config.yaml
n_layer: 13
d_model: 384
n_head: 12
n_kv_head: 4
head_dim: 32
d_mlp: 1536
vocab_size: 8192
activation: "tanh_gelu"
norm: "layernorm"
norm_place: "pre"
norm_eps: 1e-06
positions: "learned"
qk_norm: false
attn_scale: 0.177
bias: "all"
tie_embeddings: false
parallel_block: false
init: "normal"
init_std_qkv: 0.016
init_std_o: 0.00314
init_std_up: 0.016
init_std_down: 0.00314
init_out_by_depth: true
optimizer: "muon_variant"
lr: 0.021
lr_mult_down: 2.0
beta1: 0.95
lr_head: 0.0063
grad_clip: 1.0
warmup_steps: 200
schedule: "wsd"
decay_fraction: 0.883
decay_shape: "sqrt"
final_lr_fraction: 0.05
batch_tokens: 131072
seq_len: 512
doc_mask: true
z_loss: 1e-05
train_tokens: 689600000
steps: 5262
dataset: "wikipedia_en"
Each number is 128 + 24 x the weight over its row's rms, rounded and kept within 0 to 255. Layers, rows and columns count from 0. The size above them is the row's rms in percent of the matrix's.

# layer 8 MLP up, 1536x384, rms 0.25, rows 822-1021, columns 128-159
size [101  97 104 100  99  99  97  92  99  94  95  98 103  98 100  99 101 105 101  97  97  86 100  98 103  99  89  95  96  96  96 105  98 102 103  96  92 100 100 103  96  98  97 105  91  93 103  91  99 102  96  97 110 100 110 101  98 101 107 100 101  95 104 103 100  99  98  99  94 102 106 101  99 101 101  97  99  98 106  95 108  97 105 100 104 102  98  98  98 107  99  98 101 109 102  98  92  97  98 102  94  94 100  99  99  93  98 105 108  96 100 102 106 109 102 102  98  99 102 100  99  98 102 101 102 100  98 106 101 100 107  91  99  98  95 102  98 101 100 101 103  91 101  90  97  95  96  95  95 102 114 100 101 100 104 107 105 102  90 100  98  98 104  96 101 101  93  95 110 105 100  98 106  99 106 104  97 114 104  97 105 103 100  99  99 101 102 108 100  96  97 104  97 106 103  95  95 102  95  97]
[[124 139 160 151 147 165 101 142 128  70 147 139 144 124 151 123 107 162 141 131 178 121 132 103 130 160 125 125 142 132 108 106]
 [157  94 115 128 161 140 154 166 136 148 140 105 115 157  79 142 142 134 119 120 140 134 158 120  95 121 159 119 103 111 142 125]
 [153 124 128 161 146 147 110 108 153 131 123  89 132 114 138  94 139 103 124 140 131 134 172 175 150 102 123 114 114 138 130 127]
 [163  98  59 127 103 146 159 166 157 135 115 104 128 153 122 127 128 149 100 170 147 102  93 144 157  95 134 114 128  67 168 103]
 [130 106 101 137 145 120 134 175 107 109  94 101 128  98 124  94  70 113 127 130 106 122 135 143 142 118 144 110 106 130 184 163]
 [118 155 122 131 135  91 146 141 139 139 170  76 190 150 117 142 126 160 143 159 110 133 146 134  93 145 179 135  85 105 122 103]
 [124 104 125  95 114 127 148 122 130 139 169  98 141 121 140 111  92  91 113 141 143 111 136 113 187 144 127 152 131 136  83 122]
 [121 131 149 130 108 117  98 159 161 153 157 113 110 129 120 121 130 128 155 128 151 121  95 154 141 123 162 135  96  89 137 127]
 [118 150 107 163 128 130 121 143 127 100 147 158 145 106 156 120 118 156 151 123 136 102 120 109 179 140 141  90 105 160 129  67]
 [149 102 126 141 116 155 158  96 142 147 143 175  88 121  87 112 162 122 122 132 154 109 149 145 117 134  77  89  87 114 118 150]
 [141 118 133 109  66 127 113 196 132 127 146 101 148 146 124 109  85  83 110 103 130 124 147 160 122 146  69 144 126 128 130 177]
 [124 157 153 112 116 105 113 113 179 113 122 140 146 139 119 141 169 154 146  99 136 148 135  84 190 120 146 143 107 146 146 153]
 [129  90 116 149 187  98 144  71 144  91 142 152 169 140 106 101 125 125 131 135 181 183 115 124 157 100 146 155 129 149 128  74]
 [115 166 112 149 135 109 120 137 125  93 117 167 128 158 157 159 115  95 114 151 124 136 102 113 111 102 112  69 147 151 127 140]
 [102 131 139  94 165 100 178 153 132 107 163  94 108 120 132 103 137 157  95 117 116 109 163 123 158  97 141 101 113  89 127 113]
 [123 167 121 133 129 117 133 126 176 116 144  92 138 104 168 128  94 151 164 117 138 106  99 155 120  99  88 146 122 104 112 119]
 [108 108  95 137 125 126 102 140 150 160 158 121  90 119 104 131 142 182 120 144 103 162 124 127  81 135 165 163 155 127  94 136]
 [114 135 114 124 141 104 147 123 144 121 116 153 100 102 174 142 100 124 178 117 120 153 131 145 138 127 117 118 124 141 127 146]
 [106 174 125  93  99 122 136 134 177 150 138 146 113 121 166 137 121 151 134 139 169  92 131 112 110  95 105 134  94 132 151  91]
 [149 144 130 100 128 129 115 129 121 141 142 129 102  95 123 111 141 122 110 108 160 123 120 104  92 115 135 101 120 125 135 150]
 [165 138 183 104 142 171  97 125 151 114 148 140 137 141 158 143 131 140 159 103 127 191 141 164 116 130 154 128 114 137  52 158]
 [145 129 144 159 121 124 143 157 122  82 112 175 108 117 165  92 147 108 137 103 148 135 131 119 174 124  70 142 147 147 136 110]
 [177 149 202 155 121 128 111 126 163 159 126  87 103 107 118 147 113 163 117 152  88 143 121 173  95 115 102 150 144 126 102 119]
 [103 107 140 107 113 125 180 187 143 139 155 122  88 124 115 160 144 181 109 106 170 175 111 149 138 180 135 183 168  97  88 102]
 [116  90 126 146 122 136 110 146 142 155 138 124 137 126 145  78 144 131 143 166 157  74 139 132 119 126 153 119 144 154  92 109]
 [150 138  53 126 149 123 136 125 126 138 145 129 171 115 123 154 129 110 129 111 132  73 144  80 153 122 142 108 179 124 150 173]
 [123 102 144 105 147 110  83 107 189 149 126 136  97 112 102 155 122 129 110 127  91 123 133 128 159 123 117 148 156 152 144 129]
 [141 148  85 138 125 147 123 148  91 125 147 125 173  89 132 120 120 140 139 154 133 161 136 142  94 151 145 141 125 150 150 117]
 [124 136  99 142 150 120 167 104 124 114 134 108  66 114 107 106 114  81 138 100 116 139 108 116 175 146 131 150 101 124 128 118]
 [150 172 142 130 118 112 103 147 129 138 135 131 121 136 100 143 120 139 104 176 162 141 142 141 117 116 108 154 106 136 149 136]
 [145 150 152 101 123 159 128 133 107 135 136 133 129 123  97 157  92 150 134 154 145 146 164 123 120 145  85 141 128 100 124 144]
 [106 152 167 146 133 151 104 160 127 131 138 112  96 110  94 102  88 145 135 133  83 168 120 114 126 137 121 184 108 110 121 128]
 [ 88 154 159 134 143 129 129 154 120 140 102 125 123 167 158 115 136 134 100 158 142 157 175 111  93 124 109 121 126  93 144 115]
 [132 132 133 131 150 138  81 125 149  67 128 163 107 139 148 105 121 125 138 163 126  99 115 147  96  92 104 129  97 159 125 148]
 [127 126 102 124 112 143 102 143 126 107 131 143 139 114 117 104  95 143 117 135 116 156 114 106 130 169 147 125 115 153 137 142]
 [146  86 111 137 134 142 118 123 109 170 136 131 154 171 104 134  60 162 150 146 146 106 154 174 143 117 104  91 105 121 113 172]
 [170 156  61 152 155 131 123  84 142 154 137 113 133  99  91 122 107 116 136 121 126 162 118 139 139 126 104 138 141 179 136 118]
 [134 110 166  86 149 131  88 123 132  91 151 156 135  79 100  79 153 122 123 112 149 127 107 160 132  80 171 127 100 116 103 132]
 [142 166 133 163 112 110 144 146 103  80 151 122 143 129 177 109 101  79  98  67 122 118 138 110 118 147 156 147  81 116 112 126]
 [ 53 140 150 127 129 118 164 114 154 126 125 165 112 107 128 112 122  89 121 129 114 168 118 127 141 130 127 142 141 158 111 109]
 [117 157 150 101 141 139 115 161 121 137 153 129 100 115 135 104  88 151 114 125 130 177 119 115 162 139 111 100  87 122 144 137]
 [107 126 130 147 151  77 124 171 124 109 106 138 107  95 164 124 172 132 100  94 156 102 152 144 103 116 112 138 142 108 106 112]
 [128 140 163  94 134 108  99 164 126 120  83 129 112 166 127  86 134 146 153 138 155 122  99  95 161 133 153 118  92  85 102 147]
 [108 107 135 134 132 123 126 169 103  89 115 100 144 164 106 120 108 137 154 128 120  85 114 152 119 115 134 116 117 129 146 143]
 [158 151 113 127 108 134 137 155 103 159 183  98  87 152 129 131 130 151 128 101 135 170 143 123 113 127 132  91 160 114 143 126]
 [133 140 138 114 123 137 129 147 108  89 178 145 146 134 105 139 162 123 132 104 119 156 159 126 107 123 143 119 130  77 101 123]
 [122  94 152 125 126 112  83  99 112 118 118 162 146 116 102 151 125 130 133 120  97 114 157  93 123 121 155 141 112 103 134 124]
 [124 139 165 127 123 115 133 165 125 129  94 151 125 129 140 118 101 109  93 123 147 101 111 146 108 111 131 140 103 102 136  75]
 [138 116 101 148 161 154 148 119 116 148 113 110 159 144  72 127 117 152 137 115 160 143 127 158 117 136 151 174 124 138 174 138]
 [127 127 129 129 154 111 142 139 128 118 154 141 120 100 127 147  94 103 142 111 142 119 116 114 114  83 122  98  88 129  98 144]
 [ 99 213 111 132 130  89 113 132 103 103 151 111 112 141 143 141 105 131 155  89  96 165 108 139 136 164 120 108 116 127 143 134]
 [123 122  84 115 149 140 119 175 117 138 120 135 172 126 146 163 118  84 101 130 151  80  85 144 142 103 161 132 102 145 121 139]
 [122 103  92 121 102 118 102 164 105 142 124 111 152 120 154 149 151 102  97 102 167 117 158 121 161 126 116 101 154 148 133 127]
 [159 140  98 119  95 176 148 147  97 107 151 120 153 132 112 122 120 146 141  69 131 131 146 108 102  55 129 110 128 118 163 166]
 [170 106 125 144 136 111  84 134 181  97 129 145 127 131 127 118 136 106 112 115 122 116 123  90  97 129 148 152  93 146 155  94]
 [114 116  79  76 123 118 123 154 123 134 146 112 124  95 127 133 115 153 108 122  89 133 150 109  58 117 169 107 146 133 110  86]
 [113 137 117 139 126 149 132 121 147 138 156  98 112 119 196 151 110 135 122 143 129 104 146 110 138 106 120 134 140  71 128 132]
 [146 111 164 141 135 123 106 123 144 124 129 145 109 103  99 149 115 107 123 190 153 142  87 143 164 143 156 141 116  97 135 120]
 [ 91 121 139 112 109 128  98 118 143 119 161 145 138 133 135 126 164 101 109  79 132 135 109 131 136 105 106 155 127 162 163 136]
 [160 117 116 150 119 154 114 155 122 129  99 106 113 127 132 129 126 145 100 133 158  91 118 121 151  88 190 146 118 105 130 152]
 [130  71 198 131 118 125 125  92 100 126 142  80 108 115 124 101 119 192 101 116 132 123 113 122 130 112 138 111 127 144 133 135]
 [111 122 162 113 142 149 159 127 122  94  93 115  98 127 134 155 155 151  88  72 141 119 133 122 149 142 114 126 166  93 144 140]
 [112 130 108 114 146 105 111 138 172  91 125  80  96 166 136 149 107 107 146 154 113 139 154 142  83 112 109  99 129 106  99 146]
 [136 126 124 134 114 122 121 120  91 156 152 133 159 142 105 160 115 120 140 142 142 117 138 171 131  76 111  97 164 130 101 123]
 [117 163 140  98 152 125 132 147 125 156 104 133 123 132 110 126 182 110 138 138 144 121 121 118 113 116 142 130  88 113 153 187]
 [147 134 140 104 137 159 137 171 146  66 121 117 118 121 149 124 121 176  99 136 179 137 123 130 146 144 116 153 135 120 112 160]
 [144  44 115 166  95 127 132 126 159 166 139 145 147 156 120 144 125 112 109 102 118 130 139 143 119  99 168 161 103  93  86 140]
 [154 172 132 109 138 134 156 158 160 137 144 138 174 147 114 129  88  86 111 129 127 160 104 140 120 180 135 168 143 130 137 131]
 [107 168 147 120 119 157 119  69 129 128  91 188 155 140 104 111  96 126 128 158 124 173 128 115 102 119 107 139 152 125 177 107]
 [ 91 105 107 129 151 121 118  94  83 100 138 134  96 135 114 100 124 132 123  84 134 129 128 121 182 107 180  92  93  96 134 123]
 [135 168 139  91 166 122  85 120 169  90 139 132 104 113 153 128 114 174 125 135 121 121 109 132 122 121 143  60 138 132 126 138]
 [142  67  86  87 191 177 113 111  93 132 116 113 106 139 134 123 111 129 134 167 100 163 142 157  89 134  92 137  89 154 122 126]
 [192 116 128 153 165 137  86 121 169 162 132 112 115 124 108 131 128 120 130 126 168 146 105  86 134 123 141  91 106 142 151  74]
 [128 170 114 149 132 128 119 116 118 167  80 133 113 120 131  60 123 163 127 126 148 124 120 126 158 126 110  79 105  96 147 135]
 [179 133 150 133 143  96 105  82 105 139 128 106 177 122 138 136 100 124 148 105 126 106 151 126 133 159 170  95 170 144 119 147]
 [108 122 135 138  91 107 155 120 123 128 108 108  89 141 175 112 128 129 121 113 112 117 110 142 129 163  95 103 144 117 152 123]
 [160 135 142 135  96 134 138 135 135  88 115 159 119  96  96 104 114 147  99 143 100 146 129 103 167 104  98 118  83 140 130 111]
 [175  55 127 113 116 129 151 109 120 131  84 106 124 154 135 137 124 126 106 126 143 139 182 112 105 129 139 119 128 104 140  99]
 [ 99 121 142 112 125 121 134 157 112 141 137  97 126 135 143 120 129 109 115 108 127 141 137 153 101 138 134 119 134 142 190 119]
 [123 113 150 133 135 170 115 126 161 154 114  91 137 153 134 108 125 135 153 101 136 123 103 144  87 127 141 130 155 137 121 159]
 [195 108 180 137  80 152 115  94  96 136 128 130  72 128 158 129 113 117 177 110 134 120 158 142 135 101 131  95 133 128 141 153]
 [121 104  95 133 101 109 156 118 131  88 193 129  93 110 120 146 118  88 115  86 116 108 106 183 169 137 128 205 118 110 140 140]
 [155 134 111 125 137 145 141 146 183 119 122 139 137 108 139 101 117 119  98 112 108 150 130  80  95 149 145 150 148 150  68 143]
 [100 114 130 142 144 121 130 111 139 123 130 123 111 135 170 123 159 138 117 109 137  99 116 117 178 148 146 138 123 115 126 161]
 [128 111  96 121 135 146  68  53 106  83 149 120 130 133  98 118 108 131 119 129 144 117 128  87 142 142 169 139  72  92 141 130]
 [109  92  85 105 146  90 138 106 135 109 134 131 143 148 165 157 144 119 118 121 153 183 143 107 145 129  95  93 141 130 133 113]
 [108 162 124  99 164 123 116  93 173 128 154 109 144 113  75  88 123 122 159 103 156 136  89 100 134 105 144 147  94 119 101 135]
 [101 136  92  95 136 152 132 123  95 126 138 151 108 144 108 141 121 145 148 123 159 156 153 117  98 115 137 126 130 130 125 119]
 [145 132 161 165 129 160 125 134 144 114 126  93 157 123 162 152 115  81 123 143 148 145  87 136 174 105 102 117 134 133 181 119]
 [ 70 141 101 101 159 175  87 140 119 143  80 152 131  85 132 114 124 124 120 148 166 104 154 139 138 151 119 112 120 148 132 169]
 [126 106 158  94 112 122 136 128 175 175 169  77  69 145 102 107 116 132 132 140  91 140 124 144  98 145 105 137 107 137  76 161]
 [122 111 158 140 135 102 150 155 177 158  94 144 162 152 169 139 104 123 107 100  98 105 124 127 145 120 113 133 109 106 160 109]
 [113 129 163 155 109 154  95 148 135 111 169 151 101 135 117 145 165 155 157  81 133 159  86 119  65 143 133 147  98 135 133  97]
 [155 144 139 124 127 131 126 100 111 148 133 100 134 118 167 101 141  54 137 130 142 130 138 117 131 117 148 149 120  95 118 118]
 [159  92 154 145 156 106 156 125 130 127 110 130 135 115 113 122 153 129 130 116 153 135 118 127 133 189 115  85 119 147 105 112]
 [132 153 128 102 124 109  82 105 138  75 115 124 157 120  66 105 132 110 122 100 129  83 134 110  92 129 165 156 109 145 124  96]
 [104 111 138 144 109 194 150 160  77 121 144 144  97 123  88 171 137  75 128 118 116 118  75 127 155  86 150  95 113 105 151 113]
 [129 138  94 131 110 153 169  78 137 128 147 116 128  61  80 138  98 115 107 121  99 169 131  99 116 112 124 130  81 121 119 125]
 [136 151 124 112  99 126 119  69  90 110 145 140 137 136  88 158 163 153  63 140 135 146  97 116 136 137 146 131 132 127 137  81]
 [ 87 141 140 133 104  99 134 174  98 108 107 134  80 133 121 112 120 141 122  95 116 100 156  93 141 137  97 111 134 165 120 157]
 [118 109  65 134 156 134  95 152 116 115 164 152 123 108 189 103 124 136  62 165 129 178 139 115  91 104 143 134 119 133 113 106]
 [ 79  84 100 114 133 129  97 152 165 114 166 135 144 172 135 114 113 144 145 134  80  88 165 111 106 142 150 119 128 140 150 127]
 [111 113 147 137 111  96 158 136 148 104 128 122 101 135 179 119 121 129 101 167 169 142 113 155  73 129 106 123  93 140 149 133]
 [164 143 157 103 158 128  94  88 138 119 138 120  88  99 117  97 108 180 152 161 118 140 127 151  84 132 126 151 150 134 132 133]
 [143 107 120 110 137 145 157 148 109 141 107 125 139 119 163 141 156 129 141 166 119  85 139 132 186 129 120 118 138 129 164  67]
 [159 116  96 141 144 156 140 133 129 123  96 131 137 122 161 104 139 111 138 140 119 130 104 116 115 110 114  95 126 158 182 134]
 [135 122  90 115 151 143 133 145  95 104 161 130 116 133 135 117 104 171 135 154 136 105 115 162 172 151 102 141 114 117 147 144]
 [ 85 137  92 116 112 156 137 176  90 180  96 121 104 109  84 141 145 156 137 121 112  94 116 121 151 184 108  96 160 149 132 124]
 [142 106 119 123 120 184 113 137 131 124 135  92  64 127 155 132 127 141 134 104 108 119 128 138 145 128  85 151 127 170 155 148]
 [158 102 113 142  80 121 155 108 202 150 168 100  97 134 150 110  84 134  77 122 142 124 147 155 140 151 135 161 139 109 119 110]
 [142 120 136 128 153 121 140 136 117 118 127 147 154 160 114 123  76 110 154 193 104 120 108 179 129 135 138 123 149 162 101  92]
 [137 132 120 136 150 113  85 147 123 165 130 139 127 127  65 147 114 122 147 131 116 111  89 120 117 108 137 107 132 111  99 143]
 [112 125 159 124 138 162 132  80  94 118 138 101 113 114 114 136 121 122 147 200 111 111 133 123 103 115 133 111 102 110 106 111]
 [133 116 110 131 136 120 118 107 144 136 146 103 156 149 125 167 115 156 111 165 128 142 131 160  99 137 136 137 108 123 107 142]
 [143 125 151 119 106 100 124 144 130 135 158 105 124  94 118 114 120 110 128 183 133 163 152 145 134 102  77 129 125 154  95 140]
 [153 151 117 135 132 112 115 134 129  76  73  96 145  93 130 124 137 110 125 142 136 152 156 107 144  93 119 140 105 152 127 132]
 [114 108 117 155 106  96 104 145 102 161 174 145 111 145 112 131 133 141 146 154 130 118 142 122  95 102 126 160  85 174 151  70]
 [139 197 149  64 142 185 155 146  91 122 148 100 115 105 114 131  97 151 113 144 121 129 138 104 153  98 139 103 124 109 116 138]
 [130 109 114 144 141 191 160 125 109 136  99  89 113 177 137 145 109 147  83 152 118 121 140  94 146 137  99 177 141 159 139 105]
 [135 106  88 132 124 123 118 152 111  98 108 100 129 137 176 122 130 139  91  96 151 119 131 134 126 129 128 113 179 148 135 127]
 [ 88 130 102 115 156 173 115 149 119 136 143 110 126 144 104 166  89 162 131 105 107 168 175 134 126 139 124 105 111 133  89 109]
 [114 130 109 113 124 138 135 138 120 122 140 153 135 139 120 143 148 124 127 152  79 145  80 162 134 130 143  94 143  89 113 118]
 [ 81 123 108 130 140 154 109 124 131 160 117 133 155 155 137 105 138  81 100 171 153 122 140 103 145 181 108  83 139 106  91  88]
 [112 134 156 174  94 126 135 124 143 128 136 147 118 105 162 132 134 125 129 197 155 144 134 179  98 101 127 127 138 137 131 105]
 [ 81  82 130 109 138 158 112 122 118 115  99 140 129  96 141 129 103 177 118 119 138  94  45 169  87 118 135 133 143 119 103 133]
 [143 104 116 124 125 134 173 149 147 104 112 170 129 107 131 154 172 149 114 145 151 120 119 165  87 127 128 102 146 154 141 175]
 [ 84 175 135 146 125 106  94 138  90 159 134 109 102 134 108 170 113 131 103 158 111 128  90 123 109 161 115 141 153  74 154 108]
 [150 140 177 120 130 103 106 112  84 138 100 160 121 121 146 123 135 135 114 152 144 143 122 124 111 108 127 100 135 100 135 150]
 [128 154 109 135 166 156 156 131 124 141 128 121 117 152 115 106 174 122  92 117 131 100 141 134 166 103 118 128 126 157  85 136]
 [134  97 104 116 123  77 117 147 158 105 147  83 104  94 140 137 101 105 148 108 114 130 122  99 141 131 112 126 129 138 154 120]
 [129 148 110 136 118 133 152 127 109 126 148 140 158 118 134 146 116 171 125 169 131  98 112 134 159 173 149 161 105 141 115 154]
 [ 96  95 131 145 136 140 121  94 138 151 173 145 117 160  94 150 102  57 135 101 116 127 109 116 124  51 128 150 104 102 111 144]
 [180 142 166 119 118 125 121 136 125 123 134 106 148 129 134 136 100 138 137 149 125 137 130 133 106 137 118 132 104 113 133 114]
 [ 83 145 102 128 110 107  83 125 161 148 110 147  97  61 175 159 113 117 109 138 135 126 131  95 159 119 122 111 116 116 120  89]
 [123  98 161 146 111 134 123 120 105 134 106 149 112 132 116 175 116 129 112 135  97 144 146 147 129 120  90 125 178 110 135 119]
 [164 142 132 117 129 158  90 100 144 128 127 133 127 120 158  98 141 143 133 126 165 188 155 156 116 141 144 160  95 152 124 132]
 [ 94 128 115 182 120 157 136 150 123 167 149 162 110 102 118 185 103 131 103 122 132  99 125 108 134 114 126 139 136 123 146 112]
 [ 99 100 138 161 133  93 124 139 134 160 153 108 119  98 110 120 143  94 147 139 130 116  96 153 166  91  88 104 128  84 157 111]
 [100 106 147 110 165 166 120 137  93 122 124 108  97 134 124  92 120 119 107 102 149 123 165 127 113  95 149 168 112 125 113 139]
 [141 129  95 133 145 150 132 139 170 110 161 191  96 103 139 142 144 146 152 124 131 121 117 102 112  91 122 120 108 153 127 116]
 [139 163 123 118  86 163 131 143 142 175 142 143 169 150 160 109 149 135 124 158 153 118 129 148 134 100 140 164 138 118 187 135]
 [168 112 130 123 127 141 161 145 147 121 123 152 156 158 105 143 142  85 161 102 153 140 145 145 124 151 134 114 134 168  95 141]
 [101 107 148 148 148 137 111 138 126 171 158 133 130 114 140 103 105 121 126 115 148 112 140  97 143 146 130 118 166 142 128 144]
 [143 145 127 145 171  89 160  86 153 125 122 127 149 126 104 141 146  81 153 103 103 152 115 120  89 136 141 118 123 152 123 132]
 [130 145 166 141 126 149  88 101 132 113 167 134 113  98  87 145 131 113 114 126 134 127 126  94 141 130 132 103 169 137 152 127]
 [ 95 105 152 109 145 140 139 116 111 131 173 104 131 149 155 134 173 134 142 132 108 138 138 122 148 116 119 126 103  65 119 138]
 [129 128 122 118 134 122 113 147 125 159 110 106  91 156 130 162 103 132 130 119 131 115 134 135 136 105 129 117 142 124 124 162]
 [102 167 122 134 139 110 119  97 135 116 135 106 154 118 142 146 110 139 152 152 123 150 145 112 121  99 104 148 106 143 141 128]
 [110 146 142 114 153 171  83 146 180 129 131 107 139 114  88  86 108 102 116 132 130 161 111 130  91 107 136 141  96 114 153 123]
 [144 119 131 144 163 152 129 130 147 102 131 174  99 102 129 195 130 198 135 127 150 100 147 124 185 116  87 158 119 117 151 135]
 [115 111  37  97 122 165 137 152 119 145 125 120 101 120 164 122 129 129 125 123 159 146 100 147 127 103 102 134 106 167  97  90]
 [135 129 152  85 147 118 104 173 111 140 142  98 111 173 123 129 149 128 133 162 124 109 100 135 114  73  98 166 121 178 131  70]
 [168 145 110  93 130 142  95  86 167 113 150  90 122 100  98 134 148 154  98 131 142  82 140 160  58  96 114 148 133 113 110 121]
 [ 75 166 132  98 147 143 105 109 171 167 105  81 131 129 135 175 120 154 152 150 112  95 156  94 126 110 109 132 140 180 130 171]
 [131 147 115 175 135  79 126 146 119 139 125 115 118 115 121 121 104 105 124 109 119 129  87 100 126 134 127 129 120 182 155 137]
 [145  96 137 134 144 144 122 108  90  92 119 140 136 150  86 136 147 145 136 147 115 128  97 118 123 135  93 185 163 105  84  90]
 [110 136 114 142 156 138 110 121 132 149 120 120  66 165 131 170 118 109 132 132 106 175 166 126 146 127 174 150  95 126 114 147]
 [125 117 143 127 123  70 115 167 108 139 153 138 125 124 126 145 148 142 100 119 109 176 115 104 114 105 169 144 144 136 114 148]
 [119 102  97 157 111  79 107 146 131  88 152 132 163 142 110  92 118 115 105 169 134 123 157 119 119 150 112 120 133 139  79 107]
 [118 140 151 103 127 151 148 121 127 121 188 129 128 179 141 124 121 146 101 135 121 161 149 137 176 104 155 145 110  98 161 116]
 [154 123 132  99 143 133 132  80 110 143 141 119 123 158  94  66 130 130 118 153 119 140  95 143 158 147  98 106 132 141 165 109]
 [172 111 141 165 130 140 119 112 121 122 166 101 151 135 160 157 166 135 151 150 116 155 100 119 109 157  97 110  90 126 134 166]
 [110 123 110 141 126 114 120 109 132  90 175  71 176 121 121 103  77 140 126 127 172  78 121 130 128 133 154 101 156  82 118 165]
 [134 116 152 139 159 180 129 162  75 152 158  94 120 116  79 123 125 111 137 140 137  97 114 128 142 112 145 114  87 165 149 119]
 [149 111 122 147  84 116 151 151 150 138 132 121 153 127 127 154 101 163  94 124 128 131 127 140  72 182 146 132 123 107 101  93]
 [ 91 127 129 159 135 121 128  98 157 116 144 128 142 131  90 143 111  97 149 117 113 118  98  95 157 162 147 143 135 132 131  82]
 [150 116 124  94 140 115 140 122  98 130 127  92 165 155 110  81 155  83 118 138  80 159 156  90 119 160  86 107 128  90  86 127]
 [161 121 134  96 120 138 157 150 132 140 141 101 175 117 168 143 149 131 143 152 159 147  71 123 123 141  95 151 105 122 158 149]
 [159 132  94 165 154 112 145 167 148 132 120 128 160  98 126 103 103 136 111 133 152 170  84 107  85 150  80  85 131 163 127 165]
 [103 163  95 132 127  99 133  87 102  56 116 154 137 137 169 157 100 126 126 170 130 113 124 106 138 144 154 126 133 111 128 144]
 [132 129 155 173 130 112 144 107  89 127 130 153  65 147 152 129 100 135 114 105 134 131 145 125 169 159 165 118 161 127 129 200]
 [135 112 116 121 110 159 139  89 102 157 174 112 103 107 139 114 107 138 108 158 118 121 103 152 124 105 163 101 122 110 131  81]
 [124 124 115  90 148 154 134 154 148 131 132 115 162 151  98 105 131 139 123 147 134  94  75 112 109 115 171 131 172 104 118 138]
 [ 92 116 152 155 144  89 121 157 108 142 111 125 120 110  66 123 126 119 103 112 101 149  97 140 119 126 126 128 107 134 157 116]
 [107 140 150 135 116 152 141 153 155 159 112 104 129 111 122 112  95 129 107 115 101 116 128 146 111 125 124 132 136 134 106 141]
 [136 149 156 113 122 118 106 108 116 124 114 137 144 150 109 133  95  87 121 151 110 166 125 131 107 127 112 147 133 146 140 124]
 [123 119 125 142 161 128 152 169 173 135 132 124 145 147  96 131 140 175 105 123 133 135 180 128 115 155 149  92  79 166 128 141]
 [156 106  99  86 156 133 129 127 114 104  68 152 122 133 163 116 107 142 133 125 179 122 124 181 174 128 105 106 122 122 157 118]
 [109  97 168 139 168  99 132  60 144 120 107  82 145 120 110 169 132 104 150 124 144 140 110 123 111 117 144 127 110 129 114 101]
 [101 151 121 127 139 134 137 167  71 128 128 126 113 147 130  95 150  91  79 138 129  89 101 155 140 143 128 152  87 133 136 132]
 [115 125 126  99 106 153 105 131 136  75 176  97 151 148 129 134 134  97 132 115 152 101 142 152 132 117 114 118 144 129 116 133]
 [136 136  98 178 137 120 155 104 107 149 167 149 130 173 108 167 123 140 122 149 117 164 127 107  75 109 126 139 142  86 136 161]
 [105 108 123 147 170 125 130 121 107 112 109 136 179  98  95 117  96 113 115 131 130 127 142 164 117  83 127  75 130 153 132 140]
 [120 174 100 152 168 154 157 122 116 133 164 110  81 115 150 161 120 143 151 172 117 108 133 117 101  80 145 106  78 137  85 117]
 [167 112 119 117 109 143 124 169 143 116 107 122 131 171  95 126 141 106  83 135 142 158 117 147 110 149 130 175  37 128 117 116]
 [159 136  83 115 166  98 120 142 120 184 133 150 149 124 127 119 129 123 150 122 136  73 136 130 116 119 146 165 132 117 116 112]
 [ 72 124  69 135 139 126 161 119 138 111 120 120 141 124 142 181 106 147 192 139 133 132 175 135 141 129 170 134  95 131 118  83]
 [128  98 137 106 150 121 109 141 109 138 130 168 145 144 152  85 105 162  92 154 134 130 129 147 146 162  92 141 141 143  85 128]
 [168 139 132  92 130  82 158 146 179  90 160 145 124 124 135 139 126 169 114 122 135 131 116  98 126 109 108 174 157 109 102 147]
 [122 138 147 164  90 109 139 130 105 119 106 128 140 157 115 188 144 129 126 117 164 126 100 121  77 103 119 114 122 148 139 111]
 [158 136 126  91 102 136 120 179 108 101 123 121 109  97 152 188 114 175 112  93 127 160 115 119 148 141 150 128 128 139 122 122]
 [119 115  88  98 139 150  80 139 142 135  93  88 123 185 156 122 111 149 114 121 116 110 163 103 101 148 122  96 144 154 124  78]
 [143 119 159 132 134  53 129  97 160 111 182 118 129 150 111 144  78 127 133 127 127 155 143 143 120 114 131 120 134 167 122 113]
 [172 126 128 131 122  99 121 146 150 109 147 135 116 102 139 102 116 130 135 147 147 169  87  74 144 146 177 139 117 127 139 164]
 [119 122 137 120 118 120  84 151 121  86 155 126  99  88 118 158 131 118 133 132 103 116 149 121  80 135 125 110 136 120 155 102]
 [142 128 105 185 102 143 125 100 120 153 101 125 139 103 130 194 126 109  95 154 160 145 124  94 132 137 120 153 126 116  97 143]
 [ 86  74  94 125 123 124  93 142 114 120 196 129 126 174 155 152 121 107 103 136 124 121 112 135 153 107  76 167 112 142 146 166]
 [154 131 123 107 121 111 113  89 148 167  99 129 141 107 154 131 119 137  90 147 120 127 141 142 120 143 118 139 118 125  99 130]
 [108  92 118 162 117 147 119 110 116 155 101  79 167 130 107 121 118 131 159 165 133 147  95 110 119 123 152  99 135 155 134  94]
 [124  65 191 136 152  93 113 140 142  50 152 144 143 129 132 159  61 108 135 135  89 137 108 117 146 176  94 152 105 149  98 100]]